config.yaml
num_hidden_layers: 23
positions: "rope"
rope_theta: 10000.0
rope_fraction: 0.25
qk_norm: false
bias: "all"
optimizer: "soap_variant"
learning_rate: 0.00824
beta2: 0.98
lr_head: 0.00735
Each number is 50 + 12 x the weight over the matrix's rms, rounded and kept within 0 to 99. Layers, rows and columns count from 0.

# layer 8 MLP up, 512x128, rms 0.367, rows 182-209, columns 0-127
30 49 65 45 53 46 34 55 54 64 47 72 13 42 44 64 47 30 30 49 49 41 53 46 48 66 51 73 55 36 61 36 74 59 37 57 68 57 41 71 46 67 38 35 59 32 43 47 34 55 49 59 31 86 55 39 58 62 54 41 44 46 61 75 65 49 47 40 44 59 66 49 57 53 51 51 58 54 47 69 46 70 58 43 63 63 39 39 58 37 30 62 55 75 65 26 51 62 57 44 42 39 73 70 67 54 58 41 56 38 38 38 32 68 54 38 40 38 34 65 53 59 70 52 63 54 55 40
38 58 42 57 66 53 39 59 42 46 34 45 41 58 47 31 56 50 45 57 48 46 69 51 48 46 54 47 48 55 39 44 56 37 49 46 75 41 47 52 57 52 62 44 48 61 64 40 66 36 58 54 43 35 43 65 50 34 53 48 59 38 43 62 61 50 60 55 69 49 48 48 67 40 52 39 58 59 45 58 54 52 58 56 46 49 45 38 57 70 49 54 46 52 43 48 63 46 55 54 25 50 68 38 39 44 62 51 58 57 51 43 61 49 47 53 45 52 36 55 46 70 49 51 48 35 53 47
46 38 76 36 52 50 46 62 33 51 55 47 33 38 54 56 42 54 57 58 54 48 42 65 74 20 61 43 56 47 53 54 61 39 33 55 33 32 53 63 45 54 49 53 28 59 43 45 43 53 47 38 40 61 41 50 62 55 54 51 34 56 58 73 49 49 74 74 54 66 45 39 43 53 41 54 59 38 45 38 36 56 46 38 37 45 36 55 69 56 60 49 43 52 66 57 48 39 69 71 60 50 50 55 79 31 63 50 60 50 43 65 75 53 68 46 47 38 29 58 64 42 42 41 28 44 47 52
36 36 58 64 44 41 57 58 57 39 50 29 54 43 46 54 48 39 49 44 64 85 40 47 44 56 52 56 24 25 63 62 52 63 43 48 43 62 45 51 51 51 64 54 47 56 44 61 75 54 52 68 41 44 71 38 52 50 51 33 43 44 64 62 42 44 37 55 46 45 60 50 59 62 54 17 46 60 56 51 42 57 58 31 35 63 36 26 53 51 45 71 47 34 40 54 37 61 40 54 72 53 70 44 56 70 31 38 58 69 41 81 49 65 54 53 38 41 74 54 44 37 49 35 32 49 46 53
38 48 56 40 33 41 63 55 53 66 29 48 44 43 37 58 59 59 67 23 64 49 50 49 33 50 46 47 42 56 55 51 39 43 57 64 60 69 72 81 49 61 63 64 63 53 53 46 59 34 64 38 29 55 53 44 64 40 38 50 55 34 46 54 53 73 45 53 48 36 45 57 46 45 49 51 39 34 46 41 45 49 53 37 44 40 52 55 60 50 50 41 70 53 62 56 59 58 48 56 43 54 46 70 43 64 66 43 17 44 47 63 53 50 52 48 47 54 43 63 48 48 39 41 40 45 25 55
32 30 47 58 38 61 59 56 48 42 44 34 54 65 29 49 66 46 52 46 54 56 54 55 45 41 52 27 75 37 53 64 44 51 47 47 49 60 51 44 49 50 61 54 48 61 60 38 62 58 44 34 58 52 68 54 69 54 42 51 56 45 46 46 52 78 60 49 49 21 49 65 36 55 33 45 53 50 40 30 45 39 28 59 40 52 49 49 48 50 52 49 69 43 41 51 64 50 74 47 62 29 56 27 54 57 52 71 43 55 45 33 50 58 36 52 37 53 76 68 67 55 47 61 47 73 41 56
53 30 87 60 68 44 38 33 51 43 44 57 47 60 32 66 27 72 51 60 48 50 58 52 30 49 71 48 57 43 28 48 51 71 56 46 30 59 40 78 44 74 39 57 39 41 30 57 45 50 42 65 56 63 61 33 35 52 63 61 62 42 44 62 28 47 50 38 65 55 56 53 59 58 57 42 42 29 53 81 42 26 40 44 44 68 42 35 36 65 38 48 54 43 55 71 46 60 32 35 32 64 67 62 45 49 44 57 63 55 47 32 50 67 56 42 60 44 53 52 46 55 55 39 43 47 45 63
27 60 65 55 60 57 45 64 63 51 57 24 58 42 47 62 34 51 60 46 47 60 58 39 67 64 64 57 40 34 55 35 54 53 31 34 40 53 72 56 30 51 39 51 45 42 58 47 51 34 22 59 51 59 46 33 33 54 50 56 67 58 49 48 47 43 53 38 53 63 55 43 60 63 46 46 44 39 93 58 36 59 54 40 51 58 50 64 44 50 51 53 56 44 69 53 46 52 59 53 53 59 37 44 55 50 53 41 58 69 63 64 63 28 47 50 46 31 58 61 70 45 45 57 59 65 55 34
54 43 43 40 45 43 59 47 43 54 43 58 46 31 56 50 55 58 35 58 43 44 56 49 37 30 48 16 53 47 36 51 50 40 46 56 41 35 66 43 25 45 52 37 40 81 37 40 57 36 33 41 76 58 44 44 58 55 40 51 58 25 59 68 23 45 56 48 38 56 44 41 30 63 54 55 49 41 74 46 63 56 50 65 64 36 53 52 57 33 57 53 58 38 41 52 49 58 73 47 39 51 49 48 59 76 53 50 86 45 64 77 41 56 59 48 44 47 44 55 59 67 51 59 45 56 56 73
50 43 56 31 24 81 71 43 30 52 35 40 53 55 33 55 26 46 55 41 70 45 52 48 48 41 16 65 64 45 58 44 51 37 77 56 55 48 39 68 62 36 30 51 50 49 45 46 61 59 54 39 56 08 63 26 55 58 56 46 44 40 48 73 62 53 46 33 67 49 39 49 58 61 71 36 38 41 32 61 66 53 12 75 36 61 31 56 45 73 46 52 39 56 38 71 54 56 53 47 33 36 66 31 55 74 60 50 38 62 60 59 43 44 78 47 63 49 61 68 51 34 52 78 44 56 79 42
50 37 59 46 53 71 36 55 30 43 48 68 61 44 56 55 72 60 44 64 46 52 65 56 39 30 41 60 45 48 47 31 40 48 56 67 68 39 61 62 38 68 40 52 51 75 45 54 62 39 48 57 52 51 33 64 67 55 32 30 62 30 45 52 65 40 51 52 35 50 44 60 46 56 70 38 90 40 59 60 36 63 67 59 41 55 44 41 31 52 48 43 62 40 42 51 64 49 54 52 27 52 54 42 22 42 52 58 62 28 29 28 52 77 43 49 35 50 46 61 51 44 51 46 41 56 67 46
39 56 35 63 51 33 38 52 55 42 63 35 45 64 30 28 51 62 49 63 53 44 60 54 42 35 44 38 56 62 29 34 60 46 58 41 53 51 44 49 51 61 67 47 68 51 30 45 43 43 55 61 77 42 53 59 57 63 75 50 65 54 41 59 54 54 60 52 29 44 50 22 62 59 42 62 46 45 45 53 43 62 39 37 55 76 48 44 63 70 37 59 48 64 40 24 57 63 29 41 57 48 61 34 46 58 42 37 43 51 57 50 69 52 42 20 49 59 58 47 31 53 62 40 69 49 63 62
48 50 50 38 61 36 56 29 53 35 55 52 41 57 53 38 38 44 48 53 62 43 50 74 46 53 28 69 45 54 44 59 33 78 41 51 50 60 56 44 47 48 62 42 61 48 64 37 60 73 81 41 38 64 62 42 56 49 41 52 40 39 64 48 55 53 27 51 46 35 48 46 12 48 38 55 52 72 47 39 43 58 62 67 35 72 37 39 23 50 68 67 25 70 58 33 69 48 53 52 58 57 62 43 59 71 30 48 50 50 51 27 53 57 50 28 39 61 52 35 61 31 35 42 58 63 31 66
48 45 32 53 43 45 51 43 40 36 53 52 43 70 57 56 57 55 65 77 48 54 29 69 38 45 51 81 42 25 59 26 77 51 19 65 40 39 64 41 51 56 40 59 50 68 41 71 25 65 53 45 58 37 46 68 46 60 60 56 57 48 59 58 48 40 55 38 27 44 44 50 45 42 54 63 30 23 49 38 37 36 37 55 53 59 42 46 60 58 65 68 28 36 83 61 39 53 27 56 41 42 26 43 71 60 55 48 45 52 73 52 53 50 50 47 44 66 49 33 53 57 22 45 49 43 76 60
30 42 37 48 56 17 33 46 33 52 65 39 67 81 77 80 74 52 41 51 29 51 41 64 43 52 28 50 40 50 56 62 46 52 41 43 56 42 62 67 43 64 61 80 41 59 57 47 38 57 56 61 50 64 69 38 53 44 45 55 70 26 51 40 43 56 52 43 52 57 52 41 50 65 48 50 40 53 50 47 43 27 54 51 55 60 58 54 49 26 57 52 54 70 65 50 57 40 36 78 68 47 61 49 42 46 59 51 42 36 55 75 68 62 34 35 41 54 58 60 43 54 53 42 54 58 35 48
56 43 41 49 70 47 58 33 50 57 49 49 44 39 21 52 60 53 44 41 48 43 39 68 40 46 52 57 61 30 67 49 37 45 65 61 56 52 50 53 71 42 11 59 49 50 54 47 63 27 60 36 52 58 44 57 43 44 58 24 59 44 47 49 44 38 59 30 65 45 51 58 52 44 45 42 46 71 49 52 51 48 49 51 56 48 60 37 46 45 58 70 48 41 38 56 50 48 50 62 45 49 39 38 62 59 46 35 58 65 62 54 31 49 41 53 41 45 52 60 46 38 74 48 63 54 43 84
20 62 51 57 64 53 48 24 57 70 42 51 72 62 43 37 49 45 51 54 38 52 38 54 67 66 46 50 63 65 30 36 60 44 49 67 50 49 41 34 52 50 58 71 56 61 48 43 76 58 46 67 42 56 22 47 63 78 55 71 50 43 47 40 36 51 61 38 27 39 60 41 47 48 44 85 60 15 50 49 53 87 47 38 60 60 43 53 42 65 34 53 40 41 49 43 31 37 71 32 62 36 71 48 41 44 65 49 47 52 37 45 46 51 62 60 67 21 45 22 43 40 44 49 63 50 57 49
48 36 39 42 64 38 46 20 23 45 58 48 56 45 43 65 31 49 60 59 45 52 64 55 68 49 47 36 50 41 63 47 47 61 53 37 54 59 56 52 83 49 51 51 36 53 59 62 45 47 63 44 53 34 44 42 61 74 50 42 77 55 22 33 67 40 57 67 50 44 61 34 48 23 62 60 59 55 36 48 53 40 33 70 31 28 42 64 40 57 34 51 64 46 36 74 67 50 48 46 59 66 57 30 47 54 57 52 32 49 66 64 47 34 66 59 46 55 46 88 58 22 76 41 49 45 56 30
53 39 48 47 53 66 52 74 39 42 72 28 54 46 39 64 52 50 58 51 31 42 62 44 45 33 41 51 49 56 65 47 51 56 65 42 48 49 56 45 61 57 48 22 46 53 49 44 58 62 45 50 41 41 50 52 56 51 55 58 50 48 30 72 58 59 68 28 45 45 46 46 65 30 51 39 37 77 39 45 35 31 44 57 35 39 52 46 69 49 46 69 42 28 55 70 49 61 57 48 36 32 67 48 42 61 51 25 51 44 46 55 51 70 48 67 77 37 50 50 39 71 42 56 45 60 63 45
25 61 54 48 52 55 38 49 65 39 55 68 41 61 50 27 47 27 67 30 58 26 58 63 55 57 37 39 50 49 46 51 57 39 57 63 47 43 45 59 50 54 50 55 35 18 49 56 48 60 39 52 70 43 57 44 38 40 37 41 47 44 48 53 52 62 51 56 52 46 47 54 55 56 43 58 53 42 51 53 64 34 42 47 36 55 31 46 48 49 29 68 62 63 39 50 35 56 51 65 83 63 50 49 63 32 69 36 47 54 41 62 77 42 44 33 49 62 56 63 49 49 61 44 27 50 30 56
39 31 61 42 40 33 49 65 42 49 69 58 36 44 40 39 53 52 56 67 51 42 32 42 67 54 65 35 60 76 44 66 37 52 41 29 40 54 57 55 49 61 47 52 49 57 55 64 49 45 40 76 37 62 44 41 44 65 56 28 40 56 33 51 45 54 47 70 49 71 50 49 51 25 61 53 70 33 61 41 47 56 35 41 71 53 50 45 41 49 56 37 46 65 55 35 26 38 46 33 53 38 48 54 57 61 41 52 35 35 68 62 57 41 38 81 68 49 60 49 49 37 47 34 41 54 36 41
46 38 51 65 74 56 49 41 50 35 47 52 50 71 31 49 69 73 57 72 52 36 52 67 48 59 37 55 37 42 45 43 60 37 60 61 51 49 38 44 59 51 22 82 67 56 64 45 29 40 42 46 40 43 46 42 48 35 41 51 49 30 41 45 33 68 51 44 57 41 63 70 50 43 50 55 46 71 63 34 47 58 50 30 38 46 59 46 36 53 49 55 67 39 48 24 70 56 40 48 52 28 45 56 47 62 58 41 66 74 66 23 57 41 48 48 42 47 36 49 32 62 34 47 72 24 65 47
62 45 77 57 32 47 52 35 43 65 58 33 49 48 46 48 56 70 49 43 42 40 42 51 21 34 34 50 28 56 36 61 55 33 58 52 49 53 66 49 60 45 70 40 41 52 56 47 63 37 44 46 58 50 45 49 37 67 50 67 47 69 41 68 52 61 65 41 45 55 41 47 46 69 55 72 44 41 60 69 49 36 72 53 50 48 08 63 59 32 53 50 51 52 50 46 52 63 29 61 29 48 51 39 60 59 31 59 43 42 27 49 46 43 62 74 67 62 43 50 43 48 53 59 52 51 50 45
27 42 79 30 47 40 73 52 53 76 57 39 34 54 64 44 32 36 46 52 50 63 64 72 59 55 63 64 50 51 62 26 32 49 55 40 26 74 45 31 50 35 64 45 44 73 33 37 34 58 41 64 46 79 49 67 73 43 76 29 77 39 52 48 43 35 53 40 61 63 61 56 41 37 70 64 42 54 62 50 51 30 50 72 46 70 36 18 44 70 53 54 58 53 42 57 41 54 49 62 66 50 46 33 53 31 63 60 45 51 46 52 58 56 57 46 49 62 50 56 36 60 64 12 43 39 43 61
53 30 57 51 61 53 54 59 55 47 59 37 45 56 42 45 51 53 38 58 46 46 39 53 67 54 33 62 34 40 39 66 55 40 53 50 29 41 58 78 51 61 43 46 62 33 85 43 51 34 73 51 40 69 44 49 37 42 65 59 39 62 47 56 42 64 56 57 27 71 49 32 61 55 71 55 43 39 37 50 45 43 53 51 38 37 34 59 30 65 43 38 54 22 57 31 43 46 41 57 58 47 40 31 44 60 40 56 40 45 48 43 56 46 47 57 64 59 56 45 60 64 49 40 50 65 46 53
48 50 44 42 37 51 58 46 54 44 38 65 33 47 39 34 47 53 56 54 54 49 51 65 46 51 35 45 33 51 50 43 37 40 53 68 55 53 41 44 39 46 40 37 42 63 62 51 63 51 32 63 63 35 59 52 62 50 40 57 49 53 67 59 57 68 56 76 59 41 53 44 41 69 20 61 69 40 46 43 60 30 38 44 41 29 43 47 57 51 41 53 45 61 36 61 44 46 53 34 63 69 52 78 61 37 74 69 56 46 33 41 44 80 34 45 49 53 51 66 56 51 70 65 48 37 27 34
72 51 43 61 37 69 34 58 41 58 70 53 54 43 56 32 27 39 47 55 35 42 56 63 33 43 49 38 44 61 55 26 61 54 36 82 43 48 60 44 36 19 74 40 45 44 56 53 59 63 64 40 29 41 50 46 58 50 55 50 42 56 48 52 73 61 39 63 53 53 49 44 40 35 61 34 80 64 46 63 44 54 36 57 57 48 43 53 41 51 39 68 72 52 56 41 61 27 55 65 41 49 53 67 43 43 33 25 61 48 52 55 52 51 40 33 63 64 56 71 47 44 36 48 49 36 59 45
65 48 47 57 47 58 35 58 34 45 30 28 67 16 25 20 42 51 50 49 41 60 56 67 42 55 61 58 42 41 69 30 71 72 55 48 50 64 46 51 61 33 58 39 47 42 69 49 59 53 66 66 45 86 47 29 48 30 13 55 78 44 19 57 30 69 48 53 44 67 36 29 39 39 29 62 33 52 69 39 46 68 61 57 48 81 67 64 61 31 47 90 35 50 62 35 74 60 37 59 26 57 53 62 50 82 32 45 50 55 53 42 46 54 38 60 57 56 57 33 50 22 52 50 51 46 52 77
# layer 8 MLP down (transposed), 512x128, rms 0.348, rows 182-208, columns 0-127
32 33 69 25 59 55 43 42 44 72 31 59 43 36 52 43 36 22 64 34 48 56 53 54 45 58 42 60 57 55 52 61 61 57 41 58 55 49 52 73 49 66 38 62 59 38 55 50 47 47 59 65 49 30 67 58 47 54 50 46 53 61 42 53 60 54 35 45 47 62 49 29 44 40 37 58 75 62 48 23 35 73 59 37 56 78 37 45 22 44 50 53 60 34 46 27 39 55 34 54 31 41 46 42 71 25 50 39 28 37 72 43 35 53 43 47 57 45 75 28 60 38 55 77 40 51 81 54
50 45 44 27 51 39 62 53 36 27 57 68 59 58 63 51 48 60 53 34 60 60 62 43 53 47 46 50 40 57 60 54 50 39 32 50 43 36 65 45 78 57 53 57 45 50 50 44 39 45 77 50 43 45 41 54 54 46 59 57 46 47 42 44 45 42 63 53 36 40 53 37 55 56 47 50 60 40 47 57 56 36 46 62 52 39 56 46 56 87 69 40 58 52 63 58 49 45 58 39 47 46 52 62 35 33 38 49 62 41 34 51 51 50 55 29 55 54 57 49 40 57 52 62 34 50 62 51
46 51 57 36 61 37 77 57 81 47 49 59 61 56 46 49 47 55 63 48 54 73 31 50 59 70 54 45 51 57 37 54 46 47 76 43 54 43 36 73 44 43 44 48 55 37 70 65 32 36 55 47 51 53 38 64 54 42 48 53 42 70 53 57 65 44 66 53 56 45 36 51 50 50 51 54 35 25 61 38 43 46 66 67 71 63 38 38 47 88 40 59 47 55 63 37 57 49 34 53 60 53 50 52 57 48 26 43 63 55 59 60 48 57 46 42 62 53 67 57 41 57 52 52 48 61 61 51
51 44 42 60 25 35 43 48 62 47 51 37 48 44 51 38 66 28 63 79 36 59 19 41 31 52 44 50 57 56 60 71 51 64 51 44 53 48 60 41 46 45 53 59 54 41 37 69 46 54 52 54 43 66 79 49 38 42 58 32 49 57 61 58 37 51 54 43 47 44 33 49 44 59 12 32 61 35 49 49 42 46 46 47 37 54 72 37 61 53 51 66 43 30 46 60 61 54 50 47 60 58 56 70 17 37 51 37 59 33 46 37 53 63 59 44 66 57 52 69 27 60 43 66 73 61 29 41
52 45 24 45 42 28 45 57 41 63 45 53 27 37 60 47 55 64 68 37 52 45 55 52 43 57 58 54 48 50 56 58 47 55 54 32 57 51 55 85 46 48 55 63 47 31 55 44 49 54 44 32 62 49 73 41 59 46 44 48 20 34 41 63 62 45 40 44 55 59 57 59 58 49 43 64 48 41 19 52 56 57 60 47 64 58 56 59 34 65 44 44 68 56 44 60 44 62 48 56 59 47 43 68 41 51 43 33 36 44 59 56 54 45 45 43 56 52 49 31 60 55 54 40 51 58 53 32
58 70 44 32 59 50 41 56 50 46 50 31 53 37 49 50 47 26 42 41 45 41 62 38 71 33 47 43 69 69 38 58 31 41 45 64 44 51 55 50 50 41 42 52 50 54 47 50 37 64 43 62 49 45 47 63 33 49 41 60 46 45 52 44 55 38 47 68 35 52 52 63 52 67 48 55 64 42 47 70 43 52 68 52 53 45 46 54 41 61 50 61 41 46 62 57 49 34 58 63 24 54 43 44 47 46 58 47 45 41 40 70 28 31 38 62 52 47 49 47 50 63 36 38 46 47 44 51
65 64 36 44 60 55 54 39 77 36 44 58 58 57 54 53 68 50 58 19 42 50 60 57 50 64 41 36 61 65 72 41 52 40 55 49 54 46 26 66 48 49 46 42 51 49 52 30 56 68 58 48 64 20 62 36 45 51 47 49 52 86 68 49 28 46 56 25 38 47 75 55 43 48 67 34 54 76 35 54 65 36 57 58 61 51 53 52 49 66 38 60 31 61 53 32 38 65 45 68 25 59 43 44 41 54 42 48 52 76 33 68 68 50 48 54 71 44 51 42 79 72 44 55 24 44 52 36
49 55 61 43 58 56 20 38 48 58 27 58 20 59 59 47 25 37 55 51 31 48 61 54 49 63 55 34 42 55 44 42 47 54 66 40 66 58 46 63 38 67 47 38 37 53 35 47 41 65 39 56 44 67 40 46 29 69 37 52 48 59 45 25 71 40 71 61 60 67 48 38 32 62 52 59 59 49 48 55 28 51 45 44 67 68 41 43 48 54 64 68 58 54 55 51 52 34 44 50 40 23 57 60 35 50 32 48 29 60 53 51 38 37 47 66 73 34 64 60 39 52 57 58 37 64 61 49
66 61 44 41 24 29 57 46 40 49 52 61 52 66 43 68 45 55 67 50 45 53 71 50 64 51 35 44 48 50 65 52 51 55 47 62 47 29 66 76 59 49 45 37 39 33 29 62 61 50 35 20 78 70 36 42 49 36 39 35 52 53 61 24 42 54 59 61 61 65 50 63 42 58 43 31 42 29 54 37 32 66 63 55 46 45 58 37 57 43 51 61 48 46 34 49 22 46 38 50 32 52 28 55 68 71 44 36 39 36 54 64 27 28 51 44 44 49 41 45 61 76 57 33 62 49 56 71
53 46 61 35 64 46 45 52 24 15 62 45 38 35 54 28 66 46 41 64 58 54 58 74 39 48 64 51 45 58 36 58 57 29 39 43 51 50 56 83 82 55 62 69 50 55 37 61 41 70 37 50 60 61 70 60 42 47 51 76 35 36 70 35 45 53 59 77 41 18 45 44 38 37 37 44 55 35 36 38 47 33 48 38 56 42 59 59 34 61 51 60 67 46 58 51 32 44 51 50 70 53 42 76 39 27 38 65 54 56 32 14 41 47 57 69 50 50 70 47 48 48 46 20 58 58 58 58
53 41 59 37 69 45 48 46 20 38 39 50 33 39 52 60 44 51 22 23 34 78 59 59 49 57 53 49 59 27 38 46 45 47 44 64 42 50 57 72 60 47 50 45 37 44 52 50 49 27 53 53 85 18 41 65 62 48 39 44 33 27 65 47 25 56 44 31 54 62 31 58 69 35 50 56 57 57 24 58 39 23 43 58 48 38 59 69 54 63 50 50 42 64 52 30 41 54 37 50 51 41 31 40 53 51 64 71 57 56 48 28 43 56 64 49 41 49 58 66 56 48 63 63 54 20 68 55
55 43 63 37 47 48 51 55 44 62 48 50 68 51 73 53 47 35 50 34 58 66 49 42 52 57 40 38 47 50 41 37 52 50 42 40 39 44 61 47 36 36 48 48 62 55 67 48 41 51 53 50 40 65 46 69 33 47 47 70 51 42 63 46 43 52 51 54 56 44 72 62 42 61 30 39 71 49 63 56 56 53 39 64 41 57 60 59 56 51 60 55 65 44 29 61 41 50 25 44 33 44 52 56 41 38 44 43 42 65 47 64 64 50 60 58 43 31 63 42 59 54 54 60 37 43 53 47
64 36 48 31 49 43 48 51 29 63 37 61 42 52 49 56 49 66 49 61 42 47 63 46 81 48 44 40 73 65 28 47 56 57 45 58 59 64 59 64 58 51 58 64 40 52 32 61 57 47 38 83 28 32 80 59 44 61 45 39 52 51 54 51 57 39 71 35 40 64 52 45 56 44 55 51 38 24 52 54 23 35 41 39 63 68 59 48 48 65 50 47 71 51 75 29 39 68 49 54 59 44 34 68 39 56 41 58 55 44 58 56 44 51 49 30 80 59 51 49 59 69 54 49 50 33 53 69
66 47 38 68 67 36 43 38 49 57 49 69 38 60 59 51 58 58 47 62 35 55 63 64 61 52 60 32 63 39 60 66 56 50 54 46 64 57 55 45 57 27 67 64 45 39 63 60 66 38 58 33 52 52 67 56 53 59 58 61 33 59 55 35 44 59 52 62 44 52 34 61 59 65 47 37 32 32 54 45 53 62 78 47 44 59 64 59 49 45 60 29 59 57 40 55 59 63 42 71 73 52 51 37 45 41 51 54 52 53 38 37 47 58 12 42 61 61 39 47 57 66 52 71 63 49 62 49
60 41 51 51 67 39 57 50 70 51 55 39 52 52 57 57 25 56 52 61 68 28 46 42 49 39 37 57 57 47 45 54 58 59 63 46 44 55 41 55 51 48 67 53 69 52 44 56 56 70 51 58 66 33 54 22 46 49 48 60 45 47 69 28 65 24 40 60 46 77 60 55 50 78 56 48 39 40 49 74 30 49 67 64 42 59 56 53 41 68 53 28 46 61 40 39 44 47 31 41 60 38 42 53 41 47 58 52 39 53 42 58 48 55 50 49 60 38 52 47 73 49 53 45 51 34 72 61
47 64 56 44 54 48 55 38 77 47 57 35 46 47 32 53 33 43 51 51 50 47 25 50 58 59 54 38 58 35 36 41 59 49 49 37 37 54 45 51 65 20 60 35 58 45 45 43 51 65 49 57 55 38 83 52 34 45 60 22 52 46 64 42 56 41 48 48 51 39 31 44 35 68 57 61 73 46 38 49 49 52 60 49 52 57 74 50 43 56 49 50 62 69 41 53 60 31 49 71 71 45 46 34 56 61 62 53 60 65 47 63 45 51 45 44 48 54 43 60 47 60 39 46 58 56 52 46
47 64 46 27 75 37 43 43 40 49 66 56 48 63 59 33 50 49 37 48 47 44 55 40 40 66 51 52 56 45 44 72 77 47 43 58 36 34 48 65 46 31 55 62 41 42 56 62 41 45 35 53 59 38 49 50 35 46 53 47 45 47 49 70 57 43 54 71 43 59 61 53 54 71 45 49 45 31 37 45 44 42 58 66 53 39 45 68 56 49 52 54 32 36 28 51 46 28 52 58 54 59 76 29 30 54 54 34 32 57 82 17 33 24 62 57 41 32 55 50 43 40 54 41 60 48 56 43
81 33 38 34 49 46 69 66 48 58 57 54 55 31 48 38 46 36 50 61 42 76 71 72 30 51 25 48 58 75 63 31 37 50 53 44 63 48 52 48 62 66 37 46 54 57 42 45 33 66 45 44 50 53 62 54 35 70 41 37 35 49 65 45 36 71 40 46 42 35 80 36 36 34 35 57 76 58 66 60 67 49 39 55 37 41 53 44 63 57 30 45 61 48 54 52 41 41 76 57 21 58 61 45 63 76 50 57 61 59 47 51 59 52 62 26 49 39 38 62 45 47 61 69 30 21 43 47
47 48 54 65 45 71 55 52 50 65 33 45 41 58 39 60 50 38 49 51 61 53 76 55 41 52 43 47 64 62 35 64 43 40 54 46 49 37 65 61 48 44 44 63 54 41 54 35 43 45 50 27 50 42 49 32 38 46 54 31 59 46 52 71 49 37 47 47 31 60 54 42 68 55 45 54 44 57 45 35 56 68 47 55 43 52 47 56 59 51 24 54 53 58 59 40 52 48 77 60 45 58 47 42 56 28 53 34 53 61 47 35 52 50 68 41 67 45 46 49 63 59 25 31 37 59 60 43
47 46 51 32 76 46 53 67 61 38 61 48 40 72 57 48 61 46 64 54 52 52 57 46 61 52 56 46 36 49 49 47 64 52 47 45 65 52 41 42 62 52 53 53 60 50 37 55 50 45 44 45 51 58 46 56 42 62 56 70 33 36 48 43 25 63 47 70 49 45 69 30 54 05 38 39 67 57 64 79 39 49 68 53 52 51 77 49 62 66 56 49 48 43 37 56 46 36 54 44 20 32 48 45 53 31 53 35 23 69 56 41 77 51 50 51 49 59 42 54 68 43 35 56 40 51 80 41
53 57 36 33 57 34 38 51 29 43 56 38 52 51 42 33 49 56 55 59 37 48 61 53 51 58 46 47 60 38 26 64 62 33 43 46 50 48 54 51 58 43 64 58 35 33 53 46 65 44 56 57 35 35 24 37 65 61 54 56 68 51 63 47 61 51 42 31 71 51 41 38 68 36 47 59 25 58 39 50 55 55 58 52 68 24 53 51 41 36 59 35 39 56 52 51 62 64 63 38 48 70 69 48 45 36 54 43 48 40 58 62 29 43 33 68 52 34 41 67 66 80 53 74 50 37 36 24
61 39 34 63 60 69 47 54 58 57 74 39 41 52 42 42 58 61 72 80 46 27 18 54 49 72 44 51 38 50 48 66 47 50 42 49 60 61 71 58 47 38 52 79 56 73 72 47 65 55 38 28 39 43 73 48 54 47 42 46 42 43 62 53 30 37 56 50 50 42 73 48 56 50 44 43 45 65 42 52 43 60 48 64 33 79 56 58 60 68 51 49 27 40 46 58 74 34 53 43 46 44 33 59 37 40 56 36 30 75 55 38 60 43 58 62 48 41 41 32 39 56 39 63 49 43 39 66
77 41 45 47 56 77 39 47 35 62 34 38 53 32 41 54 59 44 47 56 44 38 54 57 67 38 39 44 62 51 30 36 16 51 64 51 36 68 46 44 22 45 42 46 58 60 51 63 55 60 28 39 62 32 79 51 36 54 54 33 26 45 59 39 69 34 50 58 74 29 64 74 60 43 66 61 55 31 36 54 60 56 48 46 36 54 59 35 46 27 44 64 49 50 30 42 54 49 45 73 60 20 47 40 59 56 54 39 54 60 26 62 39 49 48 62 70 45 35 31 30 49 76 38 50 61 48 63
43 53 29 77 21 57 47 30 50 50 49 42 55 38 27 38 60 65 71 45 41 42 47 54 57 61 70 58 36 45 38 42 52 60 61 46 51 22 48 58 44 42 54 50 63 36 58 47 76 60 35 44 54 60 50 62 34 40 70 25 54 65 33 46 53 40 56 44 64 49 66 50 45 66 57 55 31 49 60 30 77 81 62 49 37 47 39 61 58 53 56 48 40 64 57 50 34 40 46 37 63 65 38 61 52 52 50 42 68 69 36 46 46 56 47 50 34 28 44 46 44 48 55 31 43 38 65 54
82 42 41 35 38 28 78 53 39 54 42 50 54 59 66 40 57 56 68 51 50 49 42 43 36 58 29 45 51 38 61 42 20 56 27 50 50 60 35 33 50 41 53 59 74 49 38 47 62 56 48 39 63 16 59 46 67 38 37 78 44 66 63 42 70 46 56 38 25 27 55 51 67 45 45 50 53 66 49 65 65 49 55 33 45 48 75 42 62 63 73 50 56 54 40 46 58 54 59 53 48 61 55 60 61 56 49 50 55 60 59 47 42 39 15 51 53 53 50 40 64 53 48 38 34 44 48 53
62 53 39 47 54 53 42 38 67 74 41 35 50 51 63 54 52 46 58 42 43 44 58 48 58 60 48 33 59 47 38 58 54 51 52 33 69 40 47 69 53 35 48 44 62 48 15 56 53 59 57 42 70 45 41 50 46 57 71 39 45 39 71 47 56 42 53 54 61 58 41 41 61 50 36 41 51 23 44 31 40 64 78 69 70 77 65 35 61 48 27 35 67 27 48 56 52 61 48 56 47 51 58 38 55 65 50 32 48 34 39 37 41 51 48 68 63 49 62 55 63 69 48 56 58 53 59 58
30 24 46 52 31 50 40 51 52 55 66 50 40 54 59 31 43 54 62 41 52 36 70 59 56 48 45 69 45 48 70 42 66 36 45 48 49 57 69 57 43 23 35 38 45 42 49 44 34 68 42 46 46 59 59 46 36 51 47 56 51 65 37 54 55 45 34 63 55 57 44 53 49 62 64 79 56 45 53 49 49 49 27 69 55 43 41 54 48 50 56 62 72 45 59 56 38 38 48 50 63 51 54 67 55 35 42 65 57 60 60 20 36 50 38 31 54 41 69 39 19 61 42 59 69 49 63 53